Part of a small language model's weights.
Architecture: RMSNorm before each block, rotary positions, no biases in attention or MLP, untied embeddings, normalized queries and keys.
Training: a variant of Muon for these matrices, 575M tokens, 8780 steps.
Each number is 500 + 25 x the weight over the matrix's rms, rounded and kept within 0 to 999. Layers, rows and columns count from 0. Numbers have three digits each.

# up: layer 3 MLP up, 1024x512, rms 0.11, rows 423-457, columns 0-127
# down: layer 3 MLP down (transposed), 1024x512, rms 0.102, rows 423-457, columns 0-127
# gate: layer 3 MLP gate, 1024x512, rms 0.112, rows 424-458, columns 0-127
up423:503522493527491582523531492511505543483517497516527495521453476483436500483518469546470490535464486520493487482509513480508482493519521491524492472488483517521491534496476496524503472539513534490502495481516488525504464525502500414507443502492492479529444528537467492509501489445477503465513451540496484517487475491535530449459501490498492470523558563544557471471493480527478531490503
down423:427475532479531496460514525515521494514469483479491491467485507515514497494466492445480485472522510555488548476476483478462491501486485467489511460474496488522536508498485499558516482474493558509537504513478505475521548465524474556470510512522513519505473497499504496520510522551499504491524493481504524488533508503514509526514478479468461491513447545553508514459512455562517496486509
gate424:503489542534465478571499527465497525494494510489503523502512503476478452514518500473518518474525517531470520512485440519490505501446597535482508497469498503493470514514497505500517512492507451463502543483530483500527504500475510526537498514508502503472502491534506495517496490483489487501463484516505532478527516483523467492539530512512501527522495485509502492532502506491507492499522
up424:508531465518514538473461500488499515495507494532556475545478543478541497554484514440481505515455438519516473482496553428474509498490550528458467478509511541488497517490500528541507474456519501533495528491487537520507458509489521537500463475489524520483542466524496510533461526476533509469478467456542499529471558467529495468529517489452506446506475575535543491519537528514547533525514
down424:491471480503537474493467493528452506472510522496467484549516471494509456482490467476545505550535487513515493492510490471490516467503471535500501496478512499461515504536503487447511501547506466492536540456501538487500459513506478467505479472480495518560512493518484498535518492468489475490525512483501530496547464532439517482534489483489498526515518510493504493486488507516482496475518
gate425:469499501534521494510535472489504448496472483485482499518505499503511463486512502532506490497480523479522519516538497496515481535507474480509540501503443484444506466503478475513476497516528530506522520507496503542483506482524471517505488494519535515469499489509459502526489504501497484481492512503491498568472490430480502517490505514507530537517518509492486500482495484465509503486506
up425:445470508516550498561496497470486510494503506505514520501511497521549442538529521526499540491493477507505441516460520521505501505481549477480543486523490519464480519511508481492493509501551507493517504505490529518477497485527470522506520466545446505476477488511493503502526472501493488528486490478518526491507515469496476479509522477495471496541520522497537540488488538526489488471481
down425:456455497510470520512538510492511497449518513493509520529491504501531492491472453521452458503484480469515505521533510506500541521484483496509479492488497503509499501541480462479541494517504510502501522507519503508460515489485502549538505482528517480535466474521517482507463462503502491488515496465467501469520520514500452477507503496504481508503530507498485522484469528500502527503508
gate426:522481514487469510535498497473509516480501507491498491479493491489496487500509495494465474479532461474466483509476517516522509513489525468494498506511541505511446470519494483529489468493490485516486469487487512527526532482490539543530483455476498461478526511480513528521481504496530527508503491498527512501476472486462515522513504475466524484505489465513508514517517548503484475496540
up426:523507503506478501461520450523492491502502522498462486493520468489495547541494484507534517526497525513472531539493464501516491473498475473508465508453528499488452460529511479499482535521476516517495478487494483512459460511493480509494488473489497519550523503489511487484511528539503479451510540482495493536521491536526502486503515490498444528490516552501433479520489543481500525519519
down426:483509465487555533501460505470504479529523481490452493482490455541456507503516550530532493521508508506500486478487488473530494495499558509523510488532522500540501478534514479499485524493488506511490467494496458517498536494475452479503452516527503476504506519491506488517493501500495500512477538481509518503566478437490535488484498516515458474495532478514511514482479487499473472515439
gate427:474499499472514492510565520509508517491450474488532518454496534473532493481513455480469472499499518484507512477498470510492476524541452471459523522487460527501478547498480486537529470495501514464488464498530503503525477498513467512564498466510563525539519555500507481527524519501523479506487476465512484523499485500570486452490506554491446473515471516488542496502489548490536493508485
up427:460491517529525482459503499519510472517471492441477488499488466483512477524481527511531499563500511450524493480521483492521504499497543476498499498506531529511483500479482493477530512486523490526501519504531451522548506525466509495505532536555492504502492478479481514506545516527562467506460476521521486533447484472525508476530489501525506533500513482516475492491517502457535532506481
down427:478509492501509500454507499476536480510543507459485469495525412504473519496489475499506474528468474508512516466506449501498509503516501505516511487498497508505507502500477490510487499496501510554493513493509543451524501513509534516501466536490551512500479507513506501513461445461529489517491495497520520488508495493523545510500495509532497506484494490509494469515466463477504470490482
gate428:478512485449528462501511515510480482504524467463481507495478508489486537546499516503476505524498513509477510535480508517511510514485520493548475547521519470492463499520509537492479508525496476480516479482511505466498497511534514509545489507514512500527504502460533535469477489431494500486475531463498535505502499517566499474512505425457532476477490537511503513501501480579510552479498
up428:483533514501478557513528481497489467524492490476489489465479533495520480480509479468505483467521538470453499503518530493523524561497538523513527519529497547503491515523502458522500490449506508466541484486496550505492501511529503471534474517525475503525463470486508515561531495532530470501520520483498505517506498492452530481488507492521474528449457489516504474508500524461510495499520
down428:515501518529449521535503491452555533515524547513536449472474536518521515487487527496478444513508507491483487523513476468478508512509508546487463513506510512505499519496507493481509491476454492510523530517487543460467519492534508520495501515549479488539500543490551475525458514475537507494512524468594426448451508482504508492469519530486516552526506483476513543475568482473446479499521
gate429:489533517463507496517521492493509532530470499518429506496510456517497478487494491500445513505529495514488517498476503481501500516498518517472544501508527491475462483497482500482478503492519480498505513489492508497490500484536481489500445511472498505541486513507486533498522501529481472480473488433491464497515468492537491504512461509530522473472537493523559509477525486514481504483494
up429:507480534475492490443502517506513477526517495492470500493493506499464540520471492491450492545523510480498525501526513504486535480514485506481508531496526508538495471453497523479505496510495526504500506491454505502540506571489475511501526450502450481485515493500537505466527497475457476482485469484497487532501455476499490484476519481496526470550518528501512504491526506501469448498536
down429:573512518528469500544529461504550498511479498560519464465473536473477551478449523489490481486502479509497473499479494539461507477469554478476503507470491531472529510497450502546553467483493524509476445472495506487509519521488518484496500479499545530480544502497509477508475504500482488500485514477500479514510500492543489468516459495470531512497502470496531495505487471496510521513481
gate430:530482439544508497471435445537505527505473526493479489496474493516516525504478564477573463509515468461428494527460522449503460513505526520519475487553497498476508473520475502501502504527464527488404501483511514471485508475531530548476521523568516494494507515536467473507432517494512501504536469510561466490478484495485491510521545515527522520481499485514535461505429496495528480500501
up430:496472460473494547513442462506491523539491466520519453496447541499504492505541480516521537467522515510514509507535487470524506507508493536489486459509476470499487447519511491489515551543494564471463527461521510515455456505532499504480489484505509501476492479495527494513493476494458491497529476461451495490503541475508536522477535516494519467492535465522472468519451449512484523497475
down430:440520503499493496466478514523489478552455512494531477479506452523497486539542495544517493495514472473516464516482547498533527525458487540491487522485507483491461480519528482450554504539520459495469492495484480529495489488522485493523505492513532462473528481465462485513523484511498527492444474496505539527461494465443547521524486499512489469468485487485512544476492440505494533490502
gate431:493441508541517516515483504471490481510484473483500498513522449464538479512521500534500506498473499508474463556525490532516507498516486538478505479497535529525492480476497493487526458535522490498498510499470507500514517502533537487503475471507501488510512487475493533463493546462484490497479479479536468552466515531504489480469441511465523506497531472490502449486508490538510509513507
up431:502540511465468491507532539495483483508556517440505502516486506488487505501456491465483490521506524502500503497504497512500489502522480501467468522475477497508499500535488486496504524488455489469487511506496490493486528505494521481457512521499487524496484475507467451516523478558520516495552480486472483482477507467497495491526525483518520495476479482507548539494480517447543459517503
down431:490505441493484466516495493509503442514515490443480533489544482490502498492499479491508511474444491504490491477503520515488502470520463506451491509500499486509497514530503511503487549519507490534488561512508488467492538500539487511488448513494429491490534475443490493500502513535502490519515464511471503524517476493501494519522480436504498491503488533488527496478482469449528523487479
gate432:507514479504487531485542544505484453502502531475496452510505504544489463543495534534539471519460501530477483485530511526528466510517544531535497484481465533528540494494498506496505489550519492485496492473536536528502480505472454528525492510507517497490518549478483502510506460468527535515498509506502533535489509468550484487484507488508500515523513497499544530502482494533487497483494
up432:500523472531504507498479480516536472509445508450492502528506531501529446527547445510515479525508485492479461509460506503483516509496463522466506486492491533508487510469510511487503542447521526531479468461511524503501507495520532471553558505478466548522534499494480498473521549445479526550478474534478510503492526491480540522529506532531504504482505556477496528492497508494502479503506
down432:455498498487491498493500504488497544506513549511450495514461518517491502492501515480475492487540545476498510518506468550538545470500545511507500526488489502501514496458516484515491484474544485547489468529507494507457435476513507532425468493516500496475452505530480509476523537479487518547521546530493483506482539500481528490488514526496506561451510553475527505487518451494529533525522
gate433:520506486508522495527526475537494534511465515463513508496498471496477531508520464524496487493515492491502505526542531485519503501508496456513509516443496490456495552494506513494504483511452505502496535506480491502475492466485517516482483516507523485487498521516477477518521483483518525484514501503477484492511463509486527491473512478513485504471503495470508508502494496502476521446521
up433:502536500509536481533536533524490498497474481483504514476495510527449493473523512495484467541521482505516471558479514537542440481527494528534464513485521485507491466516486493447520490461512506520550483516477491536542488498502489517476493500437505542541514444498504534498498512506532509499533533544517465496524533515469469485545498518527515528468507484512549488498496500465522479470511
down433:508478523468517470484479521473532518521511492496500489489510477494504503499499473561487492556463536535464522504489522500503505498519543506499499482500524465517491486474450511533517501549536506476505525489524524520488544539534549486500478541542488517516473485505473491465472496523518519476486484534475522478494530502491562523505474527470532495490495512491500496483482479498473514515472
gate434:504505479548546515535511525464534544532481499518527524541531485473495491487489544535488544522476488528568501532521504515496471483533490494522477496547512487461481510523470493517518528522506503534483465487488484542484546501526540513493491504509480520530496527536524506521528489496505445474529485510506483495471527489462514452494523499503508517494524542463498512530512493539496485470549
up434:503505514491521489463442515500462530435490493482479494505468516476510498485509522501511492521476501458448493499534483512510479453503540468447504454513452472500524535508485528517439506458538518485503456489432527513503504523486439495517541518441497445425550538489488521460491509518543519495483512478517487494488480438496486494516469523523481496517535480475454472495497521423526514506509
down434:528532510527481505503486521462513500517525495476573485481476461507495463512520507495467534505483446493526550513525504502540502532517508525504524500514551457526494476489487512481475516518495504464477452442532509489500475503493486525536479507468543522464496518496498497508533518508490477511476488520503494495494503481485484530479520451468517500502484510514504513497480469526495488512520
gate435:543487440498483476520501514464497499501475485511474490470488451504511515520515483494469476532528519486507472517503489501455496504508425489491457481512513476499523488493492507478508504542512455494520474508480480508472444522516469491465478518483490486504524508496484515529516486530445537491495505498517498531467513470487460465512495442494487499521518476482490466495469500510505485497488
up435:515533527509498481488450533513500460499453584498444465498469492511527490490522474481518512510497524523536514495475468511518534503495509455481477476466529525507517516475512498530462509472497499513488513535519519482474447503467474501479498459502516490489516531526481479477506488468519528531485529488540483530507502491497500526511473513457561507520502475498452534500485468502493515495497
down435:505496545455517516482527500478523512521486484505474478528512480510487518502548480469520491508500487496477542498446498517494463493493464508506518456508498463510472509534507502564486481491511487532503503531533515488492485475483544459457477450557476496497485496532539513456452461459535475478546502484485489482512472474524496483506488510496471509498504493468546498500534426491500464481468
gate436:496489517523488515523492466490525482493507509464523510495508488460523503462554483512518494498515465489498514465510465523489509527484471504522536516523523479505490510531483527522483465544493488519520505509511495521520526516481518472513476449504509479502559535480519486530491514514487494472507477555465482484498493494519457433518475483503439481511541488460531524493492540477505480524478
up436:473499526519494510507453508492466519448527515463563479504497502547522530533411519511495526489537528518498478490535498554484502492510480532504466476508471555507502480477522503536489537473516476495508470494491512504500478520514472522508487512483485534530546491484516525481484463486471531502511485520505505495556509465521541506473549481517493515515514488520502421481509478534523528487530
down436:541517454463489545503509538495464535502504530488463500513532496532522508523483468545475515526473481446511506519490510470526495543513495497520477495475510488515513467469447515490506444476510505515479457494488456530503541498478461507459550497515514503463520532509508520523529498503545498577483469468510485496468543495536477498522542440490505521447467491510486494527445502506467490494508
gate437:488500525522487510521512504501515477506507515504494485523532466496480503476517473496496478523538498507489503519518511509486513508514484510452508473477532509503488468540511446477549514530470501519554471467528474497509505467496535473487498506517509469477504571531506505510525483502470534479494500529495464461497478500515508529526483471509506489494507503529506549534474493485490505498472
up437:511467459502492497514481531483517507520466517502516523522552507503485495504504516497467515490523466474490452497515516523479509504544472476488504447466523493470484490534527501503539519525526471478508504518502505476519467522474487517522481518488506468499506542490520535501502516502497481509472485520503487485504467504492492542495486482529470490507485504477501531485536482512513534505458
down437:520506518504551516484496485479477524516480537478483504494482487480482494505489505494513509500521510505509506543508474488505511512499504471492531506511433522489513492511476476501467508483500480527494505533463525487528524511531495521497461497488530462491499504517480457513498466541472469478493510508479506466517507523490491507517473487479478513494502513531482473481509498496528486507535
gate438:510512532517486483491538469481553483519500524538500479477500480520481509473503520451495500519513512509486483483519455506517452492519481513481499487502511532486503552516521504489465515498486499520505488524437499462462528469492515476455497500506554508492518488467505446540479486503493489481470517529472492489483525488495554495449498502489523520512482487517529462502484455498521505520503
up438:486488501520490466515512509497476508479497465555473504502514457549467562493472495514466524479529508541485510479498478513531521536467509511485499509477475458505498560522502488478517503509469501482511472459528471446517535521477530500511479508486543501531505491599540519490511467521536511502489533488547505544523487463498452474496443430457514500513426478475510555522462465496512540499506
down438:493520468501532560527482521475465533469505531483520494487533433516511547450511448493508487501505491502538493505498508500498524501501431511480484504518512524488481484490482494446499525481509519502469495510533469513520489486470484502470494528473512487469530498485503481500522500517521520511508476489492554514537530510545523501522498514506474491522530521499502481494521514521452511473493
gate439:523512490541466542460482524535518541516492445465505504481509516463489529506485507473516471509474483496473470515505490518514454509516458498525483471459474482560481468460495465531506467507526507482494510530467469460483486544483502488507532497502513491513526513471477510505489497495433514542487547489461469453464458508507509474487489499517472516520551469454517502519545515480502503475451
up439:529495487457528533500512484487510499503515468527481513474486562485508519522513484489486493491511507497479491509516503496485452487475537506489484500514512491519463490486489466470509494474533490522515486529478478497477538518511533510492449583490511516522478510481509490519513460513488504522492500468502486490462536489528515443462510483490482471475566512483516490522472496537512503529485
down439:508517529519480468476504510512503492475535502496524518498460479517487443513491502507490502540466496514456469513483496491435501502468565519472481525485495470512503487509508485501484486458528475474535524502489464529517523547525515514514470551501497499510494509484490528477521504499477524522548503475546490522500461527500501497479493542504469539534494493476497501481493503494475520505467
gate440:482509481484514495526457504545505504531485511515443526521458563482542544530475490498504484515479499494503474489484517513482473488494496540499511527491468490494517488435502524478497499532490469550502497498505493478507483529498463521517515494529488480507475505508488526513522501539547559448490502481494478498492460558536510490491473482526520529503563504535508496474517514558546537502485
up440:526502525495513490490486470526535485466530517521524471469484546487482441476512517492499525483465506477512506463497494455467496476511487507486548498483472528485483477504508480533484479479470508489551518516497526488489532515516536483498459511516523520536489458476506529443511490469484509553518488517537510533493507522454534503473540522457484486498436504518483491524489521481454518534530
down440:485498539525525520523490508503488441525445494507525507488512450499507515485478486500507483458511473514527453518476472504495461531511530537516521491509500529503442513494506504514555486456473468508505466492433493515464482498496456515521474515544445456503513492539511542467499570514477492485508486498491524523519489448530498505532508526476462521524509500439539520514514483497486441518491
gate441:491478516526474507467487517461515473509470510524512480468526524515493528440440496439475473472539491536502521503508443497511515509536475496478470437475538507458498495506470548490491514480482485510566479447513498512544495482500510456600510504533507456490536526480539425509552531510465532448502575498535499486481474505483501493542467482488509453502516487446423497539484498497495473469543
up441:527464518521426552479490511439525497493518489508471497524501481501514472509507574506441484490467490486513506491463512519495485531518495533539473497469504555534461524495449487487507494523506469519505503488560485495482563488512476468551525504523520514481544526471503497537514475522501502485528536503459507485488510497480516511499509513528544470473498505479487470531505453534523496492539
down441:479520508478477538512501471477560448460524477478514467509516519511502468475502500483532445539558514495496490461514465514482525534474414509515482496508523514480515479473512438470477496470506492494508477500476437495539469466481478494478485553503513503503510527520501475487526547484456472508463528484491507483457442517529475520483457514459503494514488476533460530477505489479512534537505
gate442:496449510516490477447503523515511488490524517530490547501512505523519515461496503514491504493531524504501506489491420539553481526486525552500478509522506481473508490495529524507509492527552535471502462534476467546452500433491495504502495519493498489487527474506510500512502540520461489536497459489465503501461540519477486498513502485487489466492480502503469533480505483502479482509531
up442:539495524486488512490503503521517499492492482518467490510478519534537502527500520493480517517570515512469470524470524478482539472519500464509452492519503479487500481454536507496510453520536525499508511505524482430510484508521492487497496536481481478510485525532490485498508485544512506505514514493491502488489522533516499478508520512489487501480500543506505499540494523510490498544527
down442:520502508504510515535464479504509480501483472481495527556509405498492517516551492517464507521483483494521504496469495535491488520494489507496530525493511495469548509508500527466459497490510520479495509512518495475528495474519512493515486462511444513506483497549537517513527512505475480530527510478458479505499498526524509506534486489508515535466489516497521550482496492488488480464557
gate443:541448496500510462520559469490465495551548496479516479490526484514480513479507495504545542540474532482508475515537500496505494530498486499539507524489527515529518471472474477449487509518534483509491461470479475466504460471444498462502540498539550521582485438492504452493494534543480458521530443506464475509482513546500499525410494499513479457523506556501538468543534511517507488540517
up443:454440465481528498522516478429557539544528494474457522532519455530496538394512513490538495499525442464506480552499498547493489541517523475526547507508507509512490421498486499505508490480503513504499523531474501428460483508561495480488493480479508534479456479514477488526515530480490529505461488542523533486501487501493553490516478474528518467518487447496531531492474532456477541506453
down443:519501483472502537550488461497527536443526532501479482533506463497491501499529507515512496539485491510474462482529520517478568517475496478546488481532511464535495495489502500494516513498491481487478482500490472513495492457519511486509522513521529517486518451529520514489514471501542498543461524444539483535475479502540481471528531530522496489510479521488521552513475503512464495525528
gate444:492516505477505492481508504485473473498464490540484461505515478480484478509531487529481490532540509466495526475542492447467505497476506479496500474556510476541494505503566467520495513500527510529502543570471504493482472512472459486512510518479545502514533472477482512529475481518514536498501510443485497485492489522525487511446496437513484506477490502505531486533487517505471497467497
up444:482512539507495508514459500524536540511498470530520517500459479458487485474500435477533497576524513536487524511513538497503532511485483520510513503525550494484497472530470548487490499479486516506517520534549493515500485512495472473491511532501508483501491541523462467523497490475534465510511515505477509505484507472486499469539426478484497445522487506499542521441529536511518538466496
down444:498531513469493525490501484517556501531483465483530498484485560449525474470474478529498467545481485497486513523531481450475470474536531487546491510478536508522489487496451534516489455539493458497503485469480482473528488532518547489517477505466474541513499505528533480504444519490543464507519528505483475517465504475508514469480533528528508422480504499504488493535533498492544475533552
gate445:518512527509492536520503486496558501529505485546516500550503477505500493526517515502484533530484502464488488467505524490508516487496509456499450502476503498446487499533521553516517475499519526497479504501520472511518501497523480537489502484493530472524526478510463445485493501476544490487506510516499451490493512522477481494448497528534537460469514503498504534522485462529481502484500
up445:523503511487468510511513493491519510488480510546505507498522461523458476511470481489490481495523531494544498495493511523466504468521484518486520490525525522488510517473464478491482488466496501513527499513479535487518481517526479466489505469504510486503490514540509494519497517497488493552504509499493536435488551514492514526432541482508517523487507489534512471469539527530502502504528
down445:482488534501465549480499493555512482487502486482483539532510489471487500517501477476486508498483480536476494463507492465519465485536499521477508520478496510539536499504475507482498492501491512491517505508523516519529495503461516491492480528455461461530509481476505467475487512481509540535531537500480506472501489535492503517492469483494540522504485496506496441514478546527521487504471
gate446:542497539512512465496519512513501478513496505482529489503476514506491501488534513500504512482438538507507549489470431492478505499451532452486528518496543493517481504525545491466510490476516455544474515511486511509502455504476505530504487498513532513477544529505489478496475558519517474551497473465530515493443544519516476489491585463515545479491501521529523520480501517492529477507518
up446:490457506509507529502529517460533531538501474496504512484497494494491506506470477497497510493496517540504499518493527483500492495467453471512515545505472473445492464516463507516451557481539502480493480467445479519481552491526498482472503487490491515503530503495528475482495469510461486428511474501463504555531487529482527546502529515473467494495452537525486477512486476518487553516493
down446:501523460482444473489490461566461509512454512499504494512568512495514500485498491511480525491520482530507486461502492484503519473478487507476433489496524487502516529471494520508515515460557516460475493508507464477545498489497488495503494482481515517514517476461560496478496461492430525524524515505485506546506540496464492510521469541483506551488487494530450441502560533515494529477527
gate447:485486480522438543480468492459514491525475481522498516548521495475476480465508472510507500474499495483446515502503508508463462478472504510458493455454502462488494494529488517484566441458528489474479480448483502481475489493551524492509551480502518528519522508525538519484511485489528510502496520485507484507467475466474541528509495472477582508551498452511541518558526476480477500481497
up447:489519488521497497497510470485480485517513514475496520506479458498529480573526490522484445480501543491503550541487516507485518509492476509482505492469492465504467488489510476498510500487530487495505500489489552497468535491473500490459515541510476526550488482498559538503500479532537475475496493470506485460485492516519507497483529500458512518460505460520503509554591518512530478488490
down447:522520490527467522531489501523478473522485472416519504466503533528534504491521531503503464485450479508487518486485501513489492507535557480536520490492435519477482494458526501496457500503484496513453522541486507530515529455549498491562451475537492514534489524459472512498480536502512506495491493544466545487546506520515476486499539514508472510478523510497515446508538475514477520501505
gate448:516475499508526516475490502520445437492475482468507540534481534463488462484492543516492510519495518475523486487519495506492493519500500474502506479493516511508500487496468445517512465507512502473482525514468511515449475528498491454491487496531505524489491494487497511476507498529533522538510467509514499465491476508489544506479497462557502502456461492520505509479512555515504476588484
up448:548495514496521533517524511515515507517477514482552506484504502513514514474480530509498501521506519487578524513471495507498501511492497504488552525489524460524487533513454453451510510493470546506493514492515459537507519521483482505535525500446528474481479481532500485478509499496491438484529506495506456532506518522537468486494482559490504477507509488475483540503497462544485476495508
down448:469464525494515506509500499478484483499525496483481453529530489446472526481518520456501535478510492480495489459486496478554490487462536444527505463504473496492473520506460479447519534502467492554499504478513496505508506520500475445529457491454516543469491503482481471494507527525515519495521513468489527507485502488481514468505467510483484485482521428513503461516519460459510530489519
gate449:504510508507524466498567488466506514464495518485464525473490512514472462488512482488494500487484518486500532521479483517480512552493486497458503514469477507508467462476462498496479501509476488474486488540499532481484500481491509442497481536523469501494500493507543502491511486530461477541480493444485445490500494467515526517498512517539485460501450496493505491488475512508519517515485
up449:509452505544489519455552502498456507527482521503524531468490532492521492524471494463499450465515530506503490503470486519521516534472501489471468491562524522530519433459508522470473505491495502478508507466524525516508503498498505502473505478518498503489495500525480483499492530514506519490513521511497542504530539525503515501506535527502507494484486502519513481506519511474501509493496
down449:548498495500481486484492484505504490475504513469489516523494470502501489488503505502500522525508495506551482519507529502551489491464514475506499519502521466551493488463475527472481494538489527492509476512532532465485509530489529476505475530526492467512513472532505460472561515453503477483505478494507470515508496505481486523502483492493505459452485471484508518475507506510522527543493
gate450:473491519515477503503563481515492495535529517476499502501487492512507515482506489518515493476496517505505482514507536474535454520521486513518493531501538526480538487516484508479520493473488527522538551534522513482479524488513461513492489517499454511521527454527499478544510511518477481486484518489486528527503461502495476521516485482504547481495471510494577519488500520516503524506526
up450:495464503477524485497495457502482473541480529527513520527515532510456505508507511463489516520486498518525500515485501480495469513485521475517478536506525511488493486504495498490500499507525534485511502497507503507488489509492461513527558487488501492504468519503479448495490508520480483526514493437521504501519477478529487502477491504465510504499499511532487468502520500542477519486525
down450:519523506512488529487504525553496495556522481504490504503499464514471498533521504545499524481503484469498466510490495473485493537513489460512488474461493536486503501534541456474530507471517492518513499511502530513503481528481478513495485493490482497499526513474501525519502492481518495536474466482510480511523494474520482518519516513543478520485487503495499460469519476484535502475501
gate451:506496529498484488525481486508522539441484517488506493498499493468517474520518527521527499519497528492514554488471459477481464472493526514525516481485531539528447505513535481503466515480513519480510473495465502505510486523467471529515507503505478483524531493499519489493451485471513508512504545496496549507523521451515538531504504512495493511494515515503481448499500468511486459511513
up451:532528462509519513495524550496540482511493493513508521506518466503499484534485490524534538529507487525507485490497462540499489481463461518527471487523484483485503464484524463521503498510488505534501506515487523514497505517504496459486496494487490536526534499498486434523528509466507467490499531502506485469507500478508470499531505505450482482493484507493550520469466494475474539530504
down451:564480525494516517495533474541484457519506523499488486443540507494463498566540523504521486456519543477499497512513507510474502507521501489477507520551523541499486448497464521485534503491465515508522534517521510541494479497527487517481497467519527496487477507485441492529527541469500498510537528496489504491525461515495480493516493483461493501499516443528505485538495517486503471527490
gate452:503466530516492522455508463487498464514492481455520494480500510476488539504535468506490512479476475518487500526490548523509483475469524535526510505443496500500480534514505515484522509499516516525501492513489474462455492485500512513454523521509475503507473495497490463507529464504491521529497485462486494530481474494476484554515495505516488511492464479501509511466511507493507497465479
up452:443447488480494489454474513461507498527511485459500506459474461486532517509498491492521484498522489524488532513494519473495478523512488516496517513483453512494524489532480557503510501509496512468499486543488492512502503513498508488469504518474516515520482491496493504515482496502473555468480506488445480529476523477506484484489492518512493542458473473490484492491471509448509494463496
down452:531477490555516474509517431473475440517488494500512517521510493481495545498473527495499492508539493540493454466516527468505474510537476535501519512502517555487466531494523456429522472482489516516489553466498549505526474474499473484474503534516444494505518467500551511500472497529512471482518484520531481491525495488517513487470470507507498488488504498532460515414520550499484476500478
gate453:518550489517492493496481504506468495494519509502510558463529468505491506506461567496501546461513491468524525462517526473496505477448457471526499523554536524524481522482516469514464513504472483492462458493470459499466505535497499450461548489520529485476503540470534491517484502532484491534469527450544528487489437496526534531492520503501519458499502467498484485519507520478496492480480
up453:484553547443504492478504499484477490516464541484471476528531489529481514503472514489494509501515531529515502489497474499527529490535504466537533517531499507459516511513536514514490517459478496518542503523495518467496517467526487534501462525536482510519508420500529504456503500500481518523486541509466446540517519533463489498521476483427536545530504500510521509516467505521503479526501
down453:511509499508505482477457457482455486513469513461486527502525457506537525537463501514529505497557457507465500510511499501471464527603535503471481475493491472512478484488524532567495488443475454531509491471502491495549502439476496502485477495495532509502458446539528498514504489440541519534518505458509510507503505526509487507465528467498522510479483540500479508516495540481519535448502
gate454:456511487528492481509458468485505452583517524491526472544505513494475471513467498520465483465509505539536504538495501522496496514520500520512505528558509492526486514494503524469476480496483480541502471523533506488509495498509535515488520513502491523497526517520516512513535513510519437504507502476482520499475512505468519546520519465504511493468505465507501451500537504514463476453467
up454:515497495468520480503499511568518495564502514508436531517476495509536485489488548471537500498486548534551533513503517516480480469518490484545509502521536508525454501523491490491538459518520491500493503511550474533493508495478514512514505555524514476482474468441497504540463516528544471485526482499559514479507508464543526517509518505505505510474516475491488480487504498497499473486473
down454:486501513462492528500484504525500502472436508498509483468490475488504497497527486472501547499514512481476505480485488525474499488512534490496495497477490508514539495480497520495476520458467477455486500478489502520509514481504461486508516511506487545471470548538541533510499487501519513537493483514461450500506553483499479487487495528501478517533500528484506514536474460501563523558518
gate455:472470564485508481532524464513463499511503508509522506500464513517479492502539456516532492516496525523497526485490481491499520498541506450542543507471527477490536497521526488487522501503545494487532518510526483513530515528481469496495486523530494524496567533547535485499493554489515543536527442498505479473489494519479503524502487492484500506488482431448453443495493512473501502509507
up455:488535466473500503507542485512504466530522483467529493554495478533513473478511508472493493445528496494502471490471486488535496518513500476493516461489492524487492520458470514485452485497505541503541532503540520481506555506485504499497498479509518477462483516500533476454501513498472493495525489530494527481520476521519535474496519473479513466490490447504542458497548500501470482484522
down455:523466499537495494498523473472528524492461533540473521500540425477494480491524479533473490485518503522552517523450482526499495518480527489484536494478480500510499479496461524490464518502542543471495510473515527526524526487540527418469475511550497479514489500489519473491498515521470483508506506521497523465493451520526491486519499436492484570493509485505519535503463495484518528506490
gate456:511520506518543484496540446512536506518480464445521480449516524492492502464512521497464467506525548489476481505473456536494458475479474480502463478504519469534491503445499469492513512486492511466495466497448517507488522509496503562453502521467488498553516478480495514489492515523493529473507480475519516446511494490477524502494489462512525452502507486502484492541507518463464449512470
up456:487474474491482508486502478532505494511501528547493470495496495493467484517507483479478537520521484520478480490500489492509496503521472502517481417468500527516501504491473485521461482497465494495528520468494459508503550463533522532541466535510492551511476449461508455475488538512546512487501491530508495524529491485470511530516496534580526498513506500491494487475543527469490539506528
down456:549429505505501515500528482467479483470508510565550501496485562473488528517513476536502482520463520475483502498513498482496500523490511485524497516472511491521478463522458484493493502478482512478473511485506463467527496470487469481553478470493549532540525505523503492469493493535486499509508495517480493570527542481472506484504477501518514517528465474477524490508466455531483503480498
gate457:484487458510508508479505497503481481529499488530501538492502540489508471495507503513481461512497510490480500520512472507527519491487483514498498527492502493494524504486485512490465506506466493535536518464503513514488519503483506537539500524494493500453473505504479497467496554507543502491524523513506508487531521475476506486513525476483484506516443464498469509508464523488504519549479
up457:541519495487488512528503503524487527494486472539469556500491493555505517525479457464504522514501497512487502506459491454510479455459551552523541492499490502496526481508510480490509508527518470523496442520495507508504474504520489499473482508517522532530498496509461500487533502511512498474471504476501487485487506489480478524506529477478467518500513495490494489512479494490453490523467
down457:484518477474528513488480485476517511517499491512500531477457495454554497502485484541480503555470509479492492502462513502511479478498536471448487516516527459486468532492515505476532523480504478522492490464507507534528466510515521561534488507537501497515580454486513490466518499498538503515511501514484483519524549528496530465547511531507491459467487484490493512535450505498534511504475
gate458:500505503472494521475508521501495533537495497479470480458486520482495473477491519484533467525501488502509447511518541523529494482472488469517497509479526514474507507533542490469555540520504519442506550494572467481496525540483548520473496477476509503530497510498499540485503507509499501487491506519520468517510483485482491469503479548496503505507483534501497452494498471491562468472520